From a checkpoint of a small transformer trained on Wikipedia.
Size: 8 layers, width 512, 4 heads of 128, vocabulary 27653, 35.8M parameters.
Architecture: LayerNorm before each block, learned and rotary positions, biases, tied embeddings.
Training: a variant of Adam for these matrices, 1040M tokens, 8877 steps.
Each number is 50 + 15 x the weight over its row's rms, rounded and kept within 0 to 99. Layers, rows and columns count from 0. The size before them is the row's rms in percent of the matrix's.

# layer 4 MLP gate, 1024x512, rms 0.0395, rows 0-25, columns 384-511
102:49 52 58 60 35 30 64 61 35 70 49 69 52 64 79 70 53 45 65 35 50 54 43 38 65 74 64 58 49 28 65 48 59 58 64 25 40 33 66 40 57 86 60 66 41 49 65 91 72 32 71 65 41 46 73 23 68 41 63 58 63 64 67 64 54 39 60 61 61 33 40 35 76 34 71 48 69 64 44 45 41 67 36 42 64 35 40 44 56 48 26 38 43 71 53 37 68 53 53 42 44 53 29 55 47 50 67 37 53 51 62 65 60 48 32 23 65 70 58 40 56 63 37 53 30 39 38 47
095:49 52 31 35 63 48 20 64 41 39 71 41 70 84 48 52 48 35 55 56 70 34 31 49 43 68 63 55 36 57 00 50 44 54 41 42 50 57 66 49 44 24 39 63 27 43 23 86 46 54 46 45 64 44 56 56 51 44 24 49 48 49 57 64 36 39 46 79 33 31 54 68 21 61 77 47 25 79 48 76 50 57 56 75 69 59 89 61 63 46 53 59 00 82 85 58 39 25 60 46 62 67 57 63 45 34 40 22 65 70 35 51 49 76 45 64 31 43 43 39 65 34 57 57 51 67 48 28
101:69 64 67 43 37 81 84 82 44 50 43 46 77 77 68 49 32 71 33 34 44 70 44 45 42 60 61 53 56 48 64 52 35 29 53 53 37 35 38 44 42 79 52 60 25 85 49 55 41 17 57 38 57 51 48 50 22 44 48 28 45 66 45 44 43 55 61 55 57 49 48 72 53 38 15 49 67 46 41 54 50 53 39 47 60 62 59 51 52 86 49 77 42 69 86 46 36 46 26 52 45 54 47 12 59 60 68 59 61 56 30 34 52 44 35 31 74 61 51 67 76 28 51 66 47 53 67 25
102:63 32 33 67 37 59 63 59 31 30 50 30 70 50 58 48 27 55 61 48 23 44 48 49 71 37 33 36 56 55 49 52 51 34 50 38 77 50 44 73 13 33 53 40 35 43 48 73 27 58 34 45 45 58 78 41 34 38 40 41 45 58 65 46 48 73 63 67 41 65 60 55 68 81 59 71 71 40 42 67 31 52 52 49 55 38 37 51 67 56 63 24 52 39 50 57 70 55 38 45 51 63 67 50 45 40 35 23 63 41 67 43 22 62 47 58 19 32 55 68 35 28 45 60 51 48 28 49
099:29 34 26 58 58 49 55 58 47 51 40 46 34 62 49 53 67 69 55 61 44 67 48 54 34 48 81 61 54 40 36 47 43 32 74 41 73 42 42 62 76 55 64 64 20 63 51 49 38 64 43 61 60 68 64 36 48 52 54 73 49 66 43 72 43 56 60 55 55 87 36 52 69 29 65 52 45 83 63 51 46 37 64 52 51 53 57 42 81 34 41 38 71 51 58 33 28 37 68 48 54 50 17 49 70 65 81 52 51 41 51 59 55 47 45 40 58 38 52 48 83 49 46 60 36 53 48 48
100:26 17 29 35 52 52 56 48 32 62 58 38 48 59 30 34 46 57 41 36 44 63 56 20 25 58 59 26 74 48 66 46 61 37 29 45 32 59 45 75 37 75 37 36 49 37 35 43 55 53 35 55 79 50 53 56 31 52 40 48 45 41 54 18 59 44 41 30 35 40 37 82 42 43 58 39 28 43 62 40 23 70 29 60 35 52 49 52 67 57 55 60 50 34 49 38 57 51 45 68 37 42 27 27 65 75 80 73 69 36 52 58 35 45 38 67 57 61 39 59 61 36 49 39 49 64 41 46
095:44 57 47 53 34 91 67 56 49 31 47 67 45 40 17 57 49 54 54 41 25 55 32 78 66 35 71 56 60 64 51 71 63 57 61 38 42 30 66 55 53 60 50 78 32 77 52 63 57 65 26 64 58 52 42 42 63 25 38 65 41 50 46 56 55 48 55 22 63 90 41 40 46 48 55 47 45 60 69 65 35 48 45 53 42 56 41 54 63 45 41 31 48 39 44 55 30 59 77 31 42 37 59 49 70 32 37 65 35 44 34 54 29 73 45 29 45 42 47 48 53 35 50 61 35 53 63 76
100:70 00 55 44 22 31 47 13 33 65 25 62 74 28 56 24 52 66 37 61 21 28 78 60 58 68 52 58 40 65 64 37 42 70 55 45 82 70 37 46 32 42 58 60 56 37 50 44 39 40 59 47 50 37 31 45 67 57 71 45 65 40 22 55 56 43 46 60 39 55 47 53 61 59 35 42 63 58 49 52 76 69 42 29 68 50 44 65 42 46 81 59 44 46 53 57 69 58 86 35 67 77 05 67 49 48 48 51 73 64 60 50 55 41 79 36 38 40 51 60 55 42 26 57 65 68 55 80
100:45 32 47 45 56 72 36 33 68 56 51 41 44 48 59 61 68 09 42 61 59 55 43 70 59 51 57 38 39 54 42 56 55 63 35 44 61 63 27 59 23 38 55 34 53 55 63 40 18 61 38 61 26 41 72 46 58 39 49 68 50 50 32 55 80 65 56 28 67 41 36 56 35 30 21 73 42 59 55 69 46 42 62 56 54 43 33 50 68 32 54 49 62 87 59 58 73 55 58 20 32 56 41 50 29 30 53 52 64 53 45 52 54 49 37 58 51 26 48 61 56 49 50 46 46 49 52 66
090:65 51 41 43 76 23 76 71 31 50 28 44 40 45 70 39 52 48 64 47 46 39 74 38 59 70 35 54 44 51 52 67 51 48 76 55 81 63 38 48 35 38 52 66 67 58 46 46 74 35 41 58 45 32 24 25 69 30 37 59 59 47 48 50 56 73 41 64 69 50 66 57 55 70 64 61 47 50 55 62 59 52 54 53 46 64 66 38 50 46 28 47 77 36 33 38 49 74 53 60 46 60 38 82 55 58 59 33 75 34 56 49 51 61 63 32 43 49 54 51 38 56 51 51 41 64 61 56
106:48 83 50 73 59 54 40 45 29 55 26 34 71 36 54 76 38 44 54 32 62 52 32 35 72 68 72 49 40 31 53 67 73 39 30 65 43 59 57 51 64 72 29 46 62 61 26 62 57 39 35 55 40 66 40 57 53 59 36 51 53 60 73 39 44 21 72 52 47 59 37 31 56 31 72 71 57 36 10 54 35 28 32 37 28 65 74 40 72 62 51 57 56 51 43 49 71 32 18 46 58 54 36 34 40 53 35 32 41 62 29 69 54 52 38 56 55 80 28 79 80 70 69 68 37 49 88 49
079:49 57 59 63 63 56 42 68 43 54 33 59 64 60 53 48 44 52 56 39 57 59 44 35 87 24 49 53 67 46 45 80 47 64 38 22 55 55 52 52 53 61 67 70 50 41 52 40 55 44 81 48 24 50 53 23 53 44 63 66 52 52 31 25 37 37 47 42 63 39 47 78 73 79 69 50 46 45 69 66 34 56 61 73 36 56 54 61 61 65 35 58 44 25 43 49 59 50 78 46 50 62 42 12 54 35 44 63 75 73 34 66 56 50 37 51 41 41 23 65 67 59 70 43 42 59 71 63
091:55 60 69 34 62 63 53 40 28 69 45 65 21 52 46 56 44 48 36 45 24 64 63 44 60 39 44 49 71 55 46 38 29 59 52 59 77 41 44 52 60 35 76 26 52 44 49 34 58 72 51 49 68 78 59 62 47 57 52 46 43 46 43 46 39 28 68 62 58 38 58 63 35 44 47 56 42 55 31 58 66 61 41 32 53 72 56 55 54 42 54 32 42 22 53 52 42 80 55 30 33 57 58 21 35 55 65 72 45 60 97 36 73 42 48 50 52 43 50 59 53 52 73 46 45 44 52 41
101:42 70 62 60 65 45 38 41 83 45 60 45 64 52 48 39 53 39 53 23 42 31 41 47 52 22 45 46 41 66 34 35 64 44 42 59 59 52 69 58 45 53 33 41 25 77 32 64 47 48 46 88 44 74 52 88 43 51 65 44 48 69 82 39 37 42 69 37 36 42 62 56 44 37 47 38 34 49 24 55 24 58 64 73 48 68 27 44 40 61 57 25 35 74 45 52 95 54 37 55 60 14 72 72 65 64 44 50 57 53 38 45 39 30 53 24 42 67 41 31 57 75 55 47 56 99 30 38
090:29 20 35 40 52 46 60 69 58 44 33 27 57 53 79 31 41 49 59 57 52 74 15 55 77 33 41 56 67 33 48 55 50 75 69 53 59 23 53 62 41 62 45 46 44 47 48 28 35 36 76 40 23 74 73 50 64 29 34 41 46 51 39 56 47 36 49 43 79 44 51 20 59 59 44 52 31 48 65 70 48 56 44 30 46 43 56 61 64 46 59 27 67 39 39 60 50 44 54 65 47 38 37 13 71 70 39 49 28 24 39 51 60 57 44 87 46 35 43 46 50 44 87 47 36 41 54 57
115:58 36 59 57 62 29 57 48 61 47 43 44 41 66 27 34 49 81 56 53 56 44 46 74 62 51 62 70 18 18 53 61 66 62 68 28 58 42 46 45 32 52 43 68 81 62 33 55 67 35 42 40 42 31 47 30 51 21 39 68 52 31 40 48 54 56 77 41 61 45 51 36 72 35 49 43 68 48 48 68 52 73 83 63 67 51 59 45 80 54 29 59 30 71 46 41 47 55 41 63 31 55 21 35 23 56 60 56 58 48 23 31 32 55 38 18 74 44 57 56 54 62 30 49 59 58 58 38
102:35 62 63 55 51 24 44 39 60 40 40 41 48 73 35 61 80 45 46 52 37 56 37 57 46 20 47 37 50 58 43 56 72 62 69 28 55 51 64 65 61 45 37 30 24 51 20 69 45 59 47 58 78 30 42 43 42 32 48 59 81 50 41 34 45 39 80 49 43 41 58 42 62 51 52 65 47 56 47 51 35 39 91 59 63 61 25 55 41 55 23 34 44 62 32 46 51 61 63 48 43 08 51 39 38 91 48 25 51 45 32 47 18 63 39 54 40 35 45 58 57 56 44 64 22 86 65 27
128:47 31 49 59 44 59 58 33 67 22 26 43 55 47 34 45 48 51 57 50 64 58 35 33 75 50 54 26 57 70 69 80 73 78 62 50 41 35 59 63 36 68 56 43 36 62 30 56 54 42 36 49 71 53 50 47 48 54 47 43 41 54 80 64 61 53 59 54 66 31 62 60 60 74 54 66 49 70 63 71 14 33 51 52 42 51 49 45 43 41 18 28 49 68 74 34 60 46 36 25 30 43 57 19 33 56 41 73 54 54 34 26 24 54 23 53 42 41 42 38 66 26 60 74 46 42 42 55
083:43 43 71 53 45 45 39 51 14 68 63 54 57 60 64 52 75 45 56 59 58 54 67 38 61 42 69 50 52 46 31 62 39 41 96 26 42 36 60 46 48 55 33 35 51 37 33 44 70 58 25 32 71 37 43 87 47 28 68 33 58 54 39 42 46 56 58 66 66 40 34 51 54 55 63 53 69 52 59 23 56 30 42 35 56 26 29 47 28 54 45 87 18 47 54 58 50 78 24 43 34 72 54 51 38 69 35 72 56 59 62 10 47 41 40 63 62 36 67 55 50 51 53 53 50 78 38 54
121:57 44 34 30 40 65 78 27 51 59 59 40 67 66 43 54 46 50 47 30 38 50 46 63 47 19 34 48 82 58 18 61 48 26 50 46 52 57 59 68 50 44 44 47 71 51 32 25 28 32 46 37 92 62 78 40 66 16 69 63 57 55 52 36 75 60 47 47 37 51 14 70 65 41 53 59 50 28 64 59 33 75 39 54 57 65 46 53 34 34 57 22 44 69 64 50 48 55 31 79 56 62 51 43 26 83 59 41 43 43 66 63 55 46 48 55 54 50 53 40 67 58 49 53 39 61 63 54
096:45 36 44 33 47 65 34 62 42 40 50 51 59 66 51 70 29 42 65 35 51 47 38 86 88 67 64 35 49 31 19 42 86 37 77 24 15 51 65 70 45 81 64 60 42 73 45 51 35 30 59 45 44 37 29 62 52 27 60 57 37 53 56 34 62 25 49 65 85 37 45 60 73 24 53 26 65 64 46 59 54 64 47 40 45 66 69 42 68 44 59 55 43 38 44 25 40 42 57 45 18 17 65 61 82 32 55 47 90 52 38 68 38 77 53 51 88 59 49 33 69 43 53 73 56 33 61 32
096:53 39 36 50 60 63 59 49 53 32 58 49 45 47 22 45 64 43 53 67 25 43 42 44 54 57 61 50 77 48 57 59 48 98 62 60 38 60 32 68 43 20 47 61 76 59 34 57 27 38 32 62 33 51 45 56 59 34 50 51 52 76 39 43 76 69 64 59 57 46 66 85 28 19 39 81 53 10 67 72 30 30 38 32 27 23 30 48 38 41 48 49 59 65 69 48 45 40 51 52 54 41 50 63 65 64 36 30 63 45 38 49 41 45 60 60 44 27 27 61 66 52 58 57 66 55 70 59
114:53 48 48 56 61 62 63 78 39 09 31 53 79 45 23 40 40 48 56 41 27 70 33 44 80 44 57 56 63 41 26 58 46 37 32 50 64 37 32 58 75 48 64 39 15 39 64 65 48 14 48 71 77 37 75 48 38 51 45 75 58 36 74 39 54 20 65 55 65 40 43 34 40 51 80 46 54 40 48 74 26 63 43 58 24 60 33 46 42 34 74 58 35 56 42 47 50 68 37 82 85 52 68 45 41 46 54 40 52 60 64 37 42 66 44 60 25 32 32 35 59 43 68 16 50 52 63 51
102:26 61 45 41 17 64 50 44 37 48 45 32 61 56 39 70 45 32 44 47 47 42 52 55 45 60 69 38 67 58 47 31 37 35 51 64 61 73 37 38 31 37 27 41 34 69 30 52 27 60 46 55 38 68 80 71 47 68 51 66 54 71 38 50 53 27 48 43 67 49 50 58 63 58 29 50 44 40 64 62 58 44 43 62 57 40 39 45 55 41 46 69 53 59 70 66 52 22 44 90 56 37 63 61 66 58 36 37 62 51 31 50 35 36 54 37 66 54 43 55 61 47 32 66 00 37 67 36
089:40 58 56 26 24 44 55 40 69 39 67 62 29 83 71 45 63 35 44 43 63 81 49 71 49 41 69 48 74 57 45 47 26 59 39 54 49 31 51 48 54 54 55 59 42 49 66 71 75 31 43 22 33 40 45 36 61 28 33 48 44 68 39 30 52 49 68 78 53 56 11 65 44 68 33 42 33 56 54 28 62 27 54 50 58 50 50 49 63 66 57 52 60 58 55 71 55 61 60 46 68 81 59 71 73 21 36 54 27 48 33 40 61 57 66 67 13 51 32 47 48 63 59 25 40 67 39 74
106:35 80 30 87 72 38 32 70 40 46 26 32 60 53 39 43 32 47 33 56 44 52 43 50 27 53 59 53 43 35 53 45 34 58 64 48 40 39 87 80 50 49 72 54 42 53 40 65 63 52 55 60 89 33 46 16 62 82 43 24 47 62 37 65 36 76 36 12 22 31 17 48 68 51 38 40 70 63 48 68 52 44 40 53 66 57 41 34 33 29 51 18 57 54 40 56 84 71 33 64 24 25 66 44 58 48 91 35 66 23 74 50 64 36 64 71 50 43 35 57 71 58 67 54 41 52 34 85